Weights of a small transformer language model: MLP 2304 tanh GELU.
Each number is 128 + 32 x the weight over its row's rms, rounded and kept within 0 to 255. Layers, rows and columns count from 0. The size above them is the row's rms in percent of the matrix's.

# layer 3 MLP down (transposed), 2304x576, rms 0.0117, rows 1858-1893, columns 288-383
size [ 45 151  64  91  69  74 232  62  53  75 140 119 144  80  77 142 121  68 117  56 125  93  96 106 130  85  54 118 126  99 101  66 119  81  65  94]
[[ 93  96  85 112 190 173  63  84 128 169 106 119  91 197  89  76 135  83  79 146 190 179 174 179 136 102 114 140 106 132 114 100 152 107 118 150 127 183 124 103 150 107  91 187 125 148 156 145  92 111 161 126 141 140 154  66 222  81  92 169 116 112 118 145  77 131 117 167 120 119 105 145 100 154 180  74 149 172 156 147 143 137 160 135 122 106 115 116 148  70 107 127 144 126 140 165]
 [140 105  83 165 161  86  85 163 136 154 118 127 162 164 103 199 111 135 138 132 114 155 181 105 142 146 176 155 168 132 107 117 158 104 126 160 156 144 120  80 165 167 159 137 125 137 112 105  90 100  93 125  83 125  91 138 167 130 129 193 123 169 145 184 101 162 116 118 135 148 141  50 221 110 129 154 108 148 101  82 112 124 123 124 150 145 120 115 126  91 153  99 172 127 106 118]
 [ 95 123  86 124  32 125  95 116 214  92  80 178 175 159 131 104 165 140 154 137 153 122 138 126 106  64 148 113 122 102 148 118 142 104 144 120 122  98 142 155 148 134 150  79 135 222 131 129 133  96  78  68 130 126 147 123 112 142 157 110 125 219 130 127 130 189 162  40 170 101 110 108 126 108 127 116 114 176 150 113 106 127 147 116 163 172 143  70 121  95 158 116 118 110 123 137]
 [ 90 134 147 133 143 138 107 103 159  94 104  93 146 133  72 137 135 133 147 133  99 130 116 131 129 156 137 122 137 132 120  75 108 195 128 149  99  84 149 145 108 121 149 223  93 144 195 123  60 113 167 153 148 158  90 126  85 128 142 144 101  85 146 171 135 131 108  97 116 159 114 152 126  91 160  69 120 118 106 154 117 130 162 174 150 177 103 113 129  87 144  44  97 103 142 150]
 [ 90 151  86 164 135 174 124  88 103 160 133 133 109 145 139 141 127 109 131 152 162 105  92 121  36  80 113 128 111 126 103 142 143  80 130 120 137 131 119 118 144 145 159 162 140 208  90  61  76 103 143 133 111 155 132 137 158  81  98 110 145 117 149  95 155 192 124 125 131 124 126 179 193 129 133  95 113 131  88 124  66 179 144 206 159 147 182  80 143 116 170  97 176 152 121 131]
 [175  91 128 181 170 126 140 104  80 150 155 148 167 123 116 153  90 128 123  75 110 103 229 190  99 102 178 171 118 152 131 163 104 148 134 147  80 139  83 124  99 168 129 142 115 193 113  98 214 150  90 162 144  87 147 144 116  87  89 135 138 107  99 145  97 164 119 131 125 100 121  93 117  75 113 145  89  99  88 122  75 201 119 176 111 136 145 147 125 149 145 107 106 103 111 121]
 [151 130 152 115 107  50 142 114   4 183 174 114  96 178 111 105 132 131 143 140 136 123 111 116 132  96 115 127 122  47 150 100 181 163  99 100 138 184 129 131 132 163 161 130  95 104 210 103 157 125  89 161  90  96 140 174  98 181 148  85 164 113 107 120 121  93 155 134 105 140 117 124 147  98 135 149 133 162  95 142 116 152 149 141  64 164 138 116 121 123 159 167 115  99 127 150]
 [128 130 171 127 171 109 126  82 148 144 123 175 145 100 168  83 161  70 198 138  73 112  80 128 205 186 107 168 129 158  97  73  92 184  99 163 119 105  89  95 127 107 107  62 127 226 111  92  92 104 200  95 105 166 163 153 153 123 116 191 146 126 151 142 111 141 116  85 147 107 124 148 103 135  89 146 118 123 183 138 120 126 115 139  81 100 101  88 199  89 139 149 175 102 109 178]
 [125 136 101 102 102 116 111 196 255 161  97 157 139 134 139 198 136 124 120 113 142  98 133 146 152 162 140 102 139 155 134 173 137  81 115 137 105 148 125 126  90 157 129 141 136 207 133 164 135 149 105 111 114 181 109  91 166 127 146 149 153  94 133 122 127 165  82 116 123 163 159 101  72 163 107  88  89  86 122 160  89 108 103 116 117  97 142 104 119 118 166 172 137 160 180 191]
 [119 109  89 134 211 102 115 138 113  79 142  63 156 122  72 147 136 135 173 128 123 143  93 182  62 175 126 139 124 146 189 145 177 109 165 178  99 138 111 169 122 132 196 112  60 129 101 169 137 187 147 113 176 121  58 126  58  98 184 144 107 156 148  29 121 142 137 143  88 157 122 167 112 139  67 167  98 105  19 138 128 117 125 157 182 158 138  66 143 170 109  89 153 139 104 146]
 [141 143 106 158 146 172 143 106 128 117 114 121  98 143  85 132 111 149 119 184 162 110 186 114 120 141 131 120 110 110 124 103 128 125 147 110  95 165 105 126 153 124 103 191 100   0 120 171 166 129 129 156 168 124 133 164  72 107 104 172 175 148  78 189 110  89 132 106  95 104 105 174 185 145  81 112  86 112 101 123 144 178 136 139  86 119 180  87 137 125 120 121 163 124 185  95]
 [124 113 138  93 104 110 135  79 163 113  94 137 123  82 109 108 146 114 165 138 169 146 203 122  95 110 139 140 102 132  86 131  84 172 139 131 134 147 136 197  76 115  94 116  92   0 116  90  95  74  83 120 183 146  72  91 115 155 140 157 123 117 168 179  98 125 120  86 119 165 133 153  94 133 133 115 170 124 160  99  90 111 141 154 105 131 119 121 128 136 149 132  86 152 126  86]
 [ 67 108 177 157 148 146  52 148 132 100 115  73 140 116 145  88 139 120  85 157 139 104  81 160 115 172  86  57 116 127 157 108 162 157  63 102 143 104 222 130 154 116 159 157 131 149 104  96 135 152 155 143  98 118  90 129 127 148 150 177 150 136  78  72 136 183 192 141 131 134 132  34 102 116 182 121 177  95 100 122 206 119 104  96 153 131  96 174 152 163 128 126 179 138  99  73]
 [ 52 136 138 135 153 190 104 138 109 124  94 120 102 117 140 175  95 165 135  83 101 136 146 120 170 159 108 127 105 144 142 116  99 188 126 123 119 103 115 172 204 166 117 130 110 191  66 124 140  95 147 143 140 148  88 137 100 120 101 107 185 148 149 163 122 130 151 146 105  81 135  83 113 102  86  84 131 183  88 116 117 142 122 156 101 165 159 139  77 174 129 163 173 137  96  72]
 [ 99 148  84 137 205 132 153 139 146 136 123  57  86 146 134 135 158  93  85  89  92 151 114  81  85 120 129 182 168  92 148 143 132 164 101 130 132 146 118 104  89  91 114 138 115 218  98 149 135 154 154 131 120 129  94  86 118 125 158 142 166  76 103 113  87 164 115 173 127  90 119 118 161  90  78 184 146 177 134 106  83 123 120 107 128 119  70 123 122 180  40 119 108 123  82  87]
 [188 157 103 136 151 155 147 157 150 143 119 116 128 119 106 136 109  89 179  97  71 153 123 100  74 117 108 105  63 194 164 118 207 151 124 151  79  88 104  85 112 106 110 162 169  92 104 132 144  78 125 124 105 158 146 129 117  71 153 156 120 177 104  95 110 102 177  83 174  88 135 120 128 176 137 141 124  95 178 108 147 108 143  93 125 128 138 113 132 142  59 139 109 202 128 115]
 [153 139 110 154 184 168 122 104 135  98 100 150  95 119 118 114 135 153  89 128 146 161 137 169 157 130  75 112 139 125  13 101 140 123 125 149 141 111 108  70 153  70 108 145 164 139 152  88 111 151 131  88 121 110 171 137 125 149 137 114 162 121 172 132 102 113 161  81 100 118 133  63 161 165 155 110 130  61 131  86 166  98 129 125 102 148 148  68 182 154 106 154 104 130 114  94]
 [ 93 119 116 195 201 163 172 129  60 113 164 103 167 157 117 105  99 155 120 100 159  78 134 122 142 109 126 116  51 129 156 132  90 140 145  93 157  89  91 118 132 133 110 116 154 220 105  92 145 141 118 153 129 114 151 110  65 139 119 145 155  75 106 117 165 127 112 132  69 137 152 132 123  59 124 150 154 141 110 114 175 148  55 112  96 125  87 108 134 114 124 140 148  94 138 152]
 [147 137 144  96  71 137 164 102  91 174  68 100 168 131 126 129 138 105 114 166 145 145 171 168  85  90 126 150 122 165 182 129 141 109 153 130  78 130 154 116 209  69 144  69 140 118 190 147 151 166  75 180 118 103 156 132 132 102 135 120 161 162 161  58 149 103 104 111 143 199 152 147 144  75 155 145  85 161 108 136  98  54 117 108  87 101 159 124 147  70 123 117  91 120 160 167]
 [159 124  94  46  88 132 105 103 132 126 158 128  67 132 174  75 109 123 101  76 137 151 198  98 180 114 172 134 135 102 154 194 135 135 111 106 143 129 143 124  75 162  55 113 120  79 165 118 182 119 132 140 122 112 108 106 120 128  77 128 145 109 120 164 126 147 145 164 110 131 150 152 104 113 140 167 185 163 153 123 121 124 166 111 134 127 128  87  88 116 120 189 104 126 112 140]
 [134 193  94 156 119 194 147 140 115 134 215 152 107 165 158  87 155 156 144  71 110 123  83  89 171 142  69 109 113 143  80 124 110 119  79 143 154 130 122 124 129  96 117  69 159 255 147  89 164 132  66 120  88 113 119 119 163 136 120 147 127 111 107  95 107 131 133 134 170 136 103  94 137 142 159 138 175  66  66 130 104  95 161 138 105  62 117 136 111 146 100 136 128 129 142 128]
 [122 123 178 150  80 115 130 110 139 133 136 133 193  83 131 158 111 110 188 176 184 115 110 130 131 156 115  84 113 138 115 144 153 185 149 158 165  85 180 176 202  93 168  95 148 180 118  73 193  87 149 141 153 185  94 133 119 100 130 109 145 106 175  99 144 119 135  92 169 144  85 150 125 116 127 155 116 167 186 133 141 160  59  93 176 125  87  52 150 103  91 142 130 110  94  90]
 [121 120 162 144 158 102 165 155 155 151 174  61 111 105 144 135 145 109  62  93 146 117 112 146 165 105 109 119 154 173 121 166 103 116  67 157 201 157 102 130 181 162 120 152 138 193 150 160 112 129 159 130 160 158  92 174 162 110 108 112 100 158 130 138 126  38 157 113 123 120 144 135 106 112 108 109 121 130 174 149 133 119 171 119 158 155 178 100 135  95 174 102 124  87  78 107]
 [113 158 118 173 135  83 106  98  92 120  69 102  66 138 100  79 144 150 112 131 205 120 177 109 137 111 119 100 137 131 176 114  94 116 161 181 129 159 145 150 119 123 106 153  95 138  96 122  68 151 110 139  86 149 126 143  89 132 135 138 117 163 118 110 138 128 117 184  69 197 163 149 173 104  98 160 116 109 129 135 169  86  77  90 131 147 118  79 143 103 122 146  93 121 167 107]
 [ 20 117 125 152 124  95 176 125  31  97  86 105 162 168  70 146 173 122 162  22 143 106 119 205 131  36 103 151  97 105 138 137 145 134  95 131 142 136 150 139  61 122 149 171 173 189 157 172 113 127 135 128  70 170 171 130 139 101 120  72 253  81 150 122 206 125 204 149 165 179 137 130 166  77 110  68 107 121 128 157 182 140 153 155  54 147 128 148 159  79 123 160 145 151 146 191]
 [ 96 138 136 116 120 141 114 150  55 153  81 103 102 134  87 123 148 162 187 126  83 135 156 101 192 131 122 130 139  99 121 148 141 146 166 171 113 104 151  99 172 171  73 130  87 122 160 112 154  76 135 123  70 118  95 172  98 119 189 128 125 159 138 124 120  97 112 156 163  88 113 138 146 124 125 124 121 136 127 145  97 133 128 180  79 159 128 158  99 113 139 212 227 151  91 170]
 [114 129 184 186 138 171 137 170 125 187 103  69 127 140  68 166 143 124 130 156 121 103 102 174 140 158  66 152  96  85 148 123 160  99 144 117 121 143 121 226 102 127 206 188 131 158 157  98 120 158 152 118 128 137 110 184 163 113  73 121 159  77 177 147 135 129 123  96  50 127 150 135 158  49 114 100  89 129  94  99 143 115 132 121 201 112  88 171 128 116  59 148 192 150 126 139]
 [133 143 155 146 199 134 152 102 152 123  67 184 108 167  78 115 134 155 115 142 215 110 143  90 168  96 123 126 120 149  89  83  75 105 148 160 139 116 107 135 195 172 132 170 131 151 176 112 164 100 123 131 112 149 158 182 127  84 161 188  58 186 127  98  79  75 137 116  82 179 114  90 127 132 152 106 169 149 111  94 143 100 101  92 190 116 153  90 101 150 165 109  85 126  87 112]
 [103 104 101  98 163 112  62 133  73 146 132 160  79 143 142 140 156 203 126  82 181 141 154  81 190 136 106 137  70 161  83 143 128 179 142 161  98 129 101 134 168 167  99 155 158 251 136 122  99 105 105  79  87 125 139 145 150 182 169 117 178 113 187  32  92  75 142  82 149 118 109 152 158 168 142 179  43 136 125 116 132 109 127 107 131 145 107  71 182 103 134 177 159 199 153 120]
 [109 106 117  91 120 145 135 126 153 188 137 106 180 137 112 156 114 134  89 158 147 116  68 183 125 157 110  62 124 217 125 124  71  97 132  66 119 151  91 101 178 147 161 168 142 171  70 156 100 111  78 149 163 150 151 124 149 141 152 111 153 143 193 149 112 124 111 187 125 130 122 174  44  55 103 117 116 107  79 113 163 158 118 124  97 151  98 125 164 145 125 105 114  85 140 134]
 [143 141  81 173  99 128 111 147  56 138 136 103  62 140 127 104 105 104 129 122 154 159 155 156  68 183 157 152  53 159 157  98 153 152 146  48 107 102 112  95 160  57 118 137 150 159 128 166 152 157 120 191 166 107 135 121 153 170  94 154 137 113 105 110 145 145 176 130 154 106 115 125 107 145 102 158 143 124  83 183 154 130 101  86  92 102 136 120 145 108 157 109 193 102  89 122]
 [ 98 135 117 112 120 178 160 131 154  73 104 148 152 129  52  79 127 129 169  81  96 119  88  77 128  84  96 113 181 123 119 118 127 166 168 136  94 180 111 149 113 110  99  84 107 185  75 166 119 162  82  90  88 109 136 102 147 129 127 150 114 150 144 134 112 140 123 118 131 172 147 131 160 176 134 113  58 183 142 139 114 179  56 122 179 105 120 211 111  96 184  99 140 115 132 154]
 [ 95 160 124 141 143 108 119  88 158 138 152 119 113 151 153 101 123 141 169 110  62 156 225 176 103 126 207 142 159 106 162 186  93  95 146  98 118 112 135 183 111 193 159 163 122 127 119  94  88  86 163 126  91 104  93 125 124 108 119 168  80 179 145 111 106 116 146 178 111 145 127 138 169 155 167 116 136 187 110 147  60 145 136 116 131 200 143 150  85 114 157 119  95 128  91 145]
 [115 122 100 173 158 185 135 109 102 104 139 119  96 162 130 117 136 128 123  84  94 122 136 117 134 128 118 104 122  81 128 108 116 155 168 116 137 133 101 122 168 112 195 141 136 127  93 113 142 116 159 116 138 159 166 121 126  91 147 131 145 110 117  90 139  54 124 119 123 108 197  99 106 119 132 173 111 117  89 147 103 153 124 111 174 131 181 141 130 138 153 101  69 137 143 120]
 [ 80 118 141  76 151 146 113 143 107 161  90 122 167 118 201  96 121 129 138  90  64  76 137 106 193 157 143 154 145 161 124 147 198 154 163  60 153 156 134  64  84 189 139 187  72 119 130 144 103 115 124 183 137  98 178  91 108 138 150  97 139 138 130 116 118 105  95 122 136 182 123 189  98  61  91 193 172  98 140  64 185 174 106 130  96  77  86 134 117 121 127  90  80 169 136 135]
 [ 71  99 146 158 103  98 128 118 129 118 118 125 159 113 171 137 145 172 131 150 101  77 112 103 142 177 114 119  82 111 127  61  54 152 122  84 100 119 119 147 130 173 136 161 123 201 152 201 124 123  97 130 137 163 125 191  85 173 125 129 146 140  97 150 128 187 132 143 129 136 125 105  86 144 150 109 127 128 144 104 140 106 175 111 107 109  98  86 156 158 123 150 126 110  71 144]]
# layer 3 MLP up, 2304x576, rms 0.0216, rows 1859-1894, columns 288-383
size [146  70  97  69  77 185  68  62  80 137 123 136  82  76 129 110  69 119  61 121  95  96 111 138  86  62 114 123 100  98  73 116  82  72  94 145]
[[129 148  90 122 143 239 134 107 143 145 146 121 109 131 192 123 190 135  97 120  81 105 114 130 139  43 123 111 153 149 174 107 104  78 103 101 153 153 174 161 139 109 160  98 164 121 152 163 162 134  88 139 105 121 115  83 158 136  63 137 133  80 125 130 132  62  68  77 171 111 159 162 134  76 116 166 149 135 159  73 103 108  93 169 129 130  97 161 159  94 130 160  72 166 117  95]
 [143 148  93 162 160 126 190 158 134 179 168 102 157  92 144 138  88  87 114 143 118 150 104 120 137 160 101 180 160 172 158 116 120 104  95 192 143  91 120 121 194  95  93 164 140 130 146 131 147 157 126 133 101 148 169  88 115 138  97  60 112  78 150 133 126  68  32 123 130 117  88  91 172 167 124 140 150  99 132 175 122  60  75 148 103  70  72  93  91  67 116 107 147 152 113 167]
 [120 111  64 138 166 110 184 168  76 155 117 107 194 116 119 154  88 187 139 109 153  83 119  53 183  85 120 167 106 189  80 144 139 144 159  89 115  92 144 144 143 134  99  72 138 130 114 129 135 164 118 138 153 188 142  62 119  83 158  94 168 105 124  78  77 139  73 102 123 100 131  87 173 154 167 202 121 126  90  80 147 129 141 101  95 102 159 136 172  92 170 151 140 133 124 124]
 [196 118 103 117 146 125 130 129 129 121 141 116 134 174 150 212 123 139 106 135  18 123 103 117 105  87 126 106 165 147 173 159 130 167 129  93 122  94 181 106 110 144 138 154 167  93 153 149  96  93  89 153 122 116 133 137  99 200 138 124  75 120 113 157 184 105  83 144 156 114 145 114  80 116 110 123 154 162 172 135 130 137 161  90 159 110  83  90 124 121 111 168 149 158  75 170]
 [135 151 150 138 135 125  86 134 118  72 144 132 102 189 108 168 112 176 155 140  89 178 118 123 173 125 107 138 117 136  96  86 170  91 143  70 204 116 144 109 111 115 141 162  30 139 198 167 126 133 113  66  98 160 136  83 159 194 119 108 155 125 170 229 104 131 122 105 128 105 126 127 143 133 183 118 116 143 148 155 173 143 159 152 102  92 134 131 124 148 103 174 125 115 106 139]
 [169 167 147 150 130 138 134 144  76  99 103 119 129 143 140 116 135 120  89 117  50 186  69 126 168  85  73  78 125 103 113  84 133 136  93  77 119 138 103  81 163 178 105 139 171 131 142 165 157 168  92 114  41 117 130 154  57 127  86  84 148 138 139  93 111  95 108 169 136 149 146  75 154 157 123 152 107 100 126 145 126 145 175 189 124 144 101 186 115 118 153 141  97  86 186 151]
 [145 137  97 131 140 118 156 213 114 143 102  80 125 149  78 139 148 123 134  57 182 151 164 152 103 125 152  95 122  72 126 115 155 183 182 141 114  60 131 211 106 133 130 136 156 154 151 166 106 107  76 135 160 112 145  97 126  74 165 120  95 147 129  77 120 106  98 122 111 145 107 164 110 173 133  96 143 128 126 141 108  98 117 162 160 143 133 129  67 127 138 124 115 163 119 117]
 [146  94 147 127 101 120 111  84 192  85 160 106 111 130 102 165 142 122 131 145  93 188 193  80 143  88  98 126  87 121 132  87 131 128 101 133 131  90 114 102 114 143 168 190 127 138 152  57 124  63 140  76 107 128 157 122 154 118 136 147 171 144  91 137 115  67 209 147  31 114 181 123 201 151 175 176 169 116 117 132  67 156 131 118  90 128 124 107 118 171 109 161 111 110  87 154]
 [122 145 102  98 102 143 204 102 135 132 159 161 111 100 140 109 177  99 146 197 149 134 153  93 125  66 156  61 205 113  93 147  82 143  79 116 142 144 120 111 101 117  88  86 148 151 125 109 112 105 105 129 149 182  82 125 193 135 118 162 184 128  97 185 147 100 103 132 106  60 120  44 140 191 156 134 140 103 144 189 158 129 157 131 154 116 153 137 189  90 118 122 120 101 159 114]
 [150 161 131  40 105 103 114 124 110 123 200  55  84 160 131 170 119 144 144 128 100 124 101 122 147 122 113  92 143 130  98 136  66 185 125  92 156 168 108 118 178  67 135 174 112 145 137 139 162 143 124 127 125 135 124 168  79 124 115  78 102 151 156 175 152 113  99 117 191 134 150  95 120 158 113 157 172 124 105 105 139 132 148 122 145 115 172  64 130 165  74  84 100  89 177 196]
 [169 129 103 119 126 153 150 223 122 141 137  68 103 112 103 108 143  88 152  96 132 166 115 117 152 135 138 141  88 153 142 100 121 155 131 120 144 121 129 122 172 107 106  86 154 124 152 160 152 123 151 164 144 152 118 127  99  83  88 123 137 164  87  96  97 156 153 157 163 129 102 124 132 118 137 118 197 124 118 140 120 187 117 175 141 110 172 153  89 109 118 120 125 104  99 199]
 [178 146 124 101  76 147 135  55 194 116 142 149  89 103 123  81 176 120 157 190  86 135 140 149 133 108 129 145 136 146 147 108  91 104 102 105 123 155 112  99 157  93 167 117 104 159 127 133 177 124 215  55 163 190 127 147 147  89 170 114  98 133 182 100 143 104 107  87  82 136 158 142 114 169  94 165 194 121 124 104 131 109 107 171 128 138 109 146 135 128 117  61  62 117 149  61]
 [170 151  92 163 145 126 143  60 153 138 171 152 115 119 111 116 149 150 147 137 122 117  80  96 169 103  92 146 133 128 176 118 137 176 131 100 156 107 132 131  86 171 145 172 175  94 168 102 128 175 137  91 111 126 139 102 138 150 119 154 116 104 136  98  97  82  93 143 191 130 110 111  87 157 123 179 138 134 140 119 164 131 119 160 124 139 102  99 147  72 160 143  62 132 127 121]
 [201 120 125 187 154 134 170  78 133 135 179 140 170 153 108 128 140 121 134  94 133 113 129 171 153 129 126 124  96  96 147 154 162  54 167 167 128 134 158 116 100 139 159 107 157 126 127 152 106 114 100 156 102 145 130 188 148 146  82 111 110 184 153 180 147 122 165 140 109 163 139 188 170 146 198 205 113  40  91 173 147 134 118  66  80 111 178  69 160 133 205 124 129 140  94 128]
 [192 158  99 167 171 157 151 103 127 149 166 102  94 113 147  76 139 192 106  94 154 168 151 148 125  82 105 131  98 118  63 113 119  86 159 121 182 146 121 126 151 131 126 109  97 119 128  96 150 155  77  45 133 122 129 123 137 100 117 107 172  56 142 103 103  75  83 122 111 130 121  85  77 171 139 180 146  95 116 129 123 140 139 120 109  85  97 132 117 122 117 117 174 129 131 131]
 [128 136 109 102  89 133 169 165 112 120 177 117 176 108 142 153 197  89 198  78  93  96 176 116 131 126 163 140 147 116 183 123 151 157 145  93 148 139 114 152  71 156  87  47 154 152 153 149 133 114 138 144 125 137  70 116  97  95  70 117  46 139 102 165 172  93  99 164 108 103 136 149 112 135 101 167 100 178 146 129 111  96 160 108 133 126 150 159  33 106 159 117  91 149 154 136]
 [128 131 171  74  64 109 138 147 154 126 171 164  86 102 129 148 161  58 135 163 136 217 137  82 132 136 105 130 177 156 109 118 168 136  62 143  75  99 180 123  55 110 130 111 186 124 144  96 106 142  98 122 221 136  71 131 178 112 127 109  71 122 104 147 134 206 133 145 140  97 121 117 141 182 108 136 105  90  98  99 116  97 131 161 111 167 155 167 119 152 123 111 110  93 143 151]
 [133 130 137 105 131 142 115 150  78 122 145 163 141 129 139 116 143 135  82 102 129 174  74 156 145 179  98 114 153 106 149 128 125 186  61 111 111 136 160 100 142 121 120 158 197 170 141  94 175  95 137 111 151 152  88 167 186 160 114  63 118 102  87 134 123  86 105 166 154 129  97  93 192 185 132  88 139  99 126 159 159 167 151  65 119 161 110 141 114 131 181 139  98 109 168  63]
 [115 162 218 179 165  95 153 166 129 155 124 161 122 161  79 120 126 127 136 124 122 155  77 126 135 134  98 159  87 137 132 106 149 113 140 113  50 104 139  80 103  80 188  82 125 151 123 120 183  87 134  92 130 158 148 140 128 106 142 145  91 137 165 154 117 122 153 161 108 127  68  36  98 134  85  99 129  75 151 166 170  56  65 102 136  93  85 121 142 135 147 118 101 158 120 136]
 [147 195 122 186 150 169 135 138  97 100 113 126 141 168 156 143 156 164 107 113 120 130 160 100 164  97 123  93  64 162 159 163  69 137 124  84  78 127  72 105 125 108 164 115 121 160 166 117 185  49  76 102 139 139 107  99 137 127 146  95 143 158  96  89 123 148 145 119 144 127 140  94 113 130 142 126 171 122 112 132 155 110 213 169  78 127  69 196 108  93  96 109 115 126 143  74]
 [158 148 116 113 158 153 132 148 149 121 124 142  95 157 102 100 146 160  97 146 102 125 135 111 157 149 123 138 161 122 149  89 109  75 131 107  64 127 111  87 114 169 117 130 141 100 104 124 108 153  99 180  91 112  71 167 149 163 122  81 130 165  79 192  50  88 104 114 121 131 142 127 143 138 164 176 137 116  71 117  95  29 103 168 106 129 129 125  69 100 125 239 143  91  89 138]
 [152 158 125  63 119 214 140  95 107 168 109 155 149 145 140 144 161 191 126 109 141 153 147 121 147  77 174 100 104 113 159 144 143 121 145 116  57  88 159 182  74 141 177 116 157 131 127 108  94 161 124 142 104  94 151  70 103 109 130 186 125  69 173 155 178 180 139 123 158 161 162  48 117 108 139 120 144  91 130  99 154 135 146 146  58  85 116 153 180 175 117 100  95 148 161  74]
 [104  64 137  92 152 129 132 132 137  91 203 139 110 138 138 162 132 181 153 132  72 145  72 124 209 146 145 106 149 115 139 129 167 125 121  76 132 118  90 116 207  89 112 186 159 143 133 112 137 131 117 128 151 173 112 108 110  95 129 137 111  76  87  94 168 142 113 104 144 130 130  36 129  93 165 111 118  96 110 133 111 116 182 176 125 130 140 177 149 154 114 135 125 142  80 182]
 [106 170  88 132 197 135 131 115 113  97 125 118 103 119 165 100 120 145 128  80 103 127 151 108 151  83 142 150 128  99 132 146 103 147 107 133 191 189 130 166 165  86 117 143 128 138 113  67 113 114 180 134 127 184 126  99 140 154  64 121 147 177 120 170 150 168 117 159 121 152 131 147 145 144  89 158 125 172 115 171 136 129 145 174 103 164 108 100 170 127  59  86 115 146 130 191]
 [121 125 107 102 146 131  96 101 150 118 157 103 120  82 133  25 125 165 132 134 151 150 108 160 159 116 178 132 161 181 154  99 101 109  96 115 107 113 144 110 141  86 152 124 170 114  87 131 128 181 167 140  86  88 120 154  96 114 114  94 149 128 144 171 114 172  40 155 114 119 163 172 128  79 139 111 207 129 164 103 128 156 139 123 119 130  86  97  32 144 113  78 117 111 159 152]
 [105 136  93  65 136 123 124 128  71 156 108 100 155  67 158  93 127 148 113 145 164 159 167 105  85 153 203 128 157 138  43 126 174  80  41 121  73 159 118 114  93 108 135 125 179 129 192 139 156 120 119 165 140 142 121 121 160 115 153 157 132 174 103  96 126 141 157  94 133 122 137 139 127 161 106 122 141  81  98 123  67 110 183 140 118 158 173  83 112 147 170  82 114 107 172 182]
 [138 134  74 121 124 140 101 153 102 144 126  77 145 128 173  92  70 143 161 149  72 163 126 181 140  95  98 135 133 109 165 133 156 144  83 117 136 122 125 176 118 128 143 100 106 109  96  94 179 113 113 160 129 107  81  56 146 148  55 132  88 130 112 158 146 106 123 140 194  89 166 181 146  62 107 163  85 113 152 134 127 125 114  86 126  69 147 109 180  94 102 164 132 102 132 177]
 [129 118 127 147 140  97 183 132 134 129 122  96 156 112 129 152 179 173 103 162 153 138 153  59  86 152  90 148 137 124 156 130 221 102 126 125 137  49 163 169 101 127 160  93  66 183  68 113 113 170 130 159  95 140 107  81  72 175 109 139  80  87 112 155 137 158 152 141  84  93 152 140 176 124 110 109 160 128 123 127 104  85 136 141 197  92  76 122 169 120 150 124 133 148 185  85]
 [113 109 156 129 137 159 174 124 141  78 114 180 114 113 106 120 144 155 134 118 140 191 131 136 133 128  88 123 115  88  83 187  69 139 114 182 182 125 167 113 135 121 161 106 130 136 117  90 158 135 104  53  60 119 159 148 149 104  54 106 146 135 118 112 115 140  79  96 162  79 142 147 179 133  70 102 113 155 174 116  83  94 132 134 148  50 151  89 133 103  96 131 127 149  79 112]
 [196 138 141  61 176 149 159 145 109 127 138 140 228 119  63 140 172 192 150 162 100 121 101 123  93  98  66 112 128  80 147 132  90  80 159 184 192 150 154 185 102 150 133  70 124 127 124 131  99 107 172  96 117 150  76 155 138 106 112 116 114 137 162 177 159 175 115 167 193 134 104 123  96 190 156  84 139 102 118  57 112  94 109 171 149 177  70 144 165  75 100 150  84 144 100 146]
 [162 143  92 152  66  76 145 130 179 148 158 137 174 148 177 131 145 154 174 152 130 121  96 165 128 124 207 145  75  96 119 114 128 108 103 186 119  98 103  47 156 148  96 182 115 124 179  32  99 128 187 145 143 136 123 153 165 116 128 133 127 135 160 155 228 131 166 127 121 127  85 109  86 154 146 109 184 139 122 128 184 119 173  92 125  97 143  83 149 139 109 142 139 135 113 153]
 [114 152  85 122 151 149 141 138 152 155 115 107 111 149 114  86  70 156  81  80 168 143  88  59 124  81  52 145  81 130  84  83 133 164 121 149 117 140 144  76 141 110 106  87 120 190 135 163 113 133  73 128 111  93 148  95 208 120 179 110 158  62 166 111 130 176 107  90 160  79 104 165  56 130 158 121 140 102 204  83 171 137  80  97 147 150 109 119 153  80 104 115 119 171 144 107]
 [142 160 140  81  88 146 159 148 139  95 146  91 129 109 138 105  84 150 103 165 126 101 145 133 107 128 132 144 134 161 112 144 165 131 126 133 179 113 152 149  97 119  98 129 100 112 184 127 139 142 112 119 108 123  82 117 177 162 107 165 102 103 183 138 141 127 150 187 122 148 121 111 157 128 120  97 145 132 146 127 108  81 147 120 107  92 104 124 100 137 106  97 145  64 138 114]
 [146 122 157 155 103 121 151 128  99 145 148 160 168 122 134 146  98 148 222 128 147  88 124 204 118 132 147 133  97 175 180 105 114  91 111 202 112 120 118  69 120  97 147  76 100 116 106 108 131 131 118 102 114 165 123 128 125 160 104 154 144  52 108 153  81 183 182  93  92 110 108  99 166 114 140  98 122 122  95 143  98 102 186 201 172 181 165 125 116 131  89 161 206  85 171 165]
 [127 159 129 100 190 156 100  88 122  91 116  99 141 117 101 122 157 175  97 148 107 175 154 168 130 113 172 184 148 178 121 212 163 152  86 118 130 130 134 103 159 107  89  89  91 150  97  66 112 124 104 173  70 138 121  99 186 138  82 101 105 154 179 151 139  60 106 104  84 134 172 163 101 135 131  73 167 101 177 162 165 130  94  94 120 147  88 161 126  93 172 135 147 126 160 146]
 [125 161 125 116 183 162 118 131 129 139  80 134 141 114 167  92 158 148 122 166 128 118 119 150 117 112 122 106 127 150 166 162  58 114 107 161 179 132 135 166 167  79 187  96 152 127 137  81 159 163 113  80  91  73 138 109 124  73  84 148 115 168 154  79 102 121  82 147 153 167 118 121 112 149  75 170 150 151 128 107  32  81 127 145 121 118  85 148 164  88 146 109 183  78 150 118]]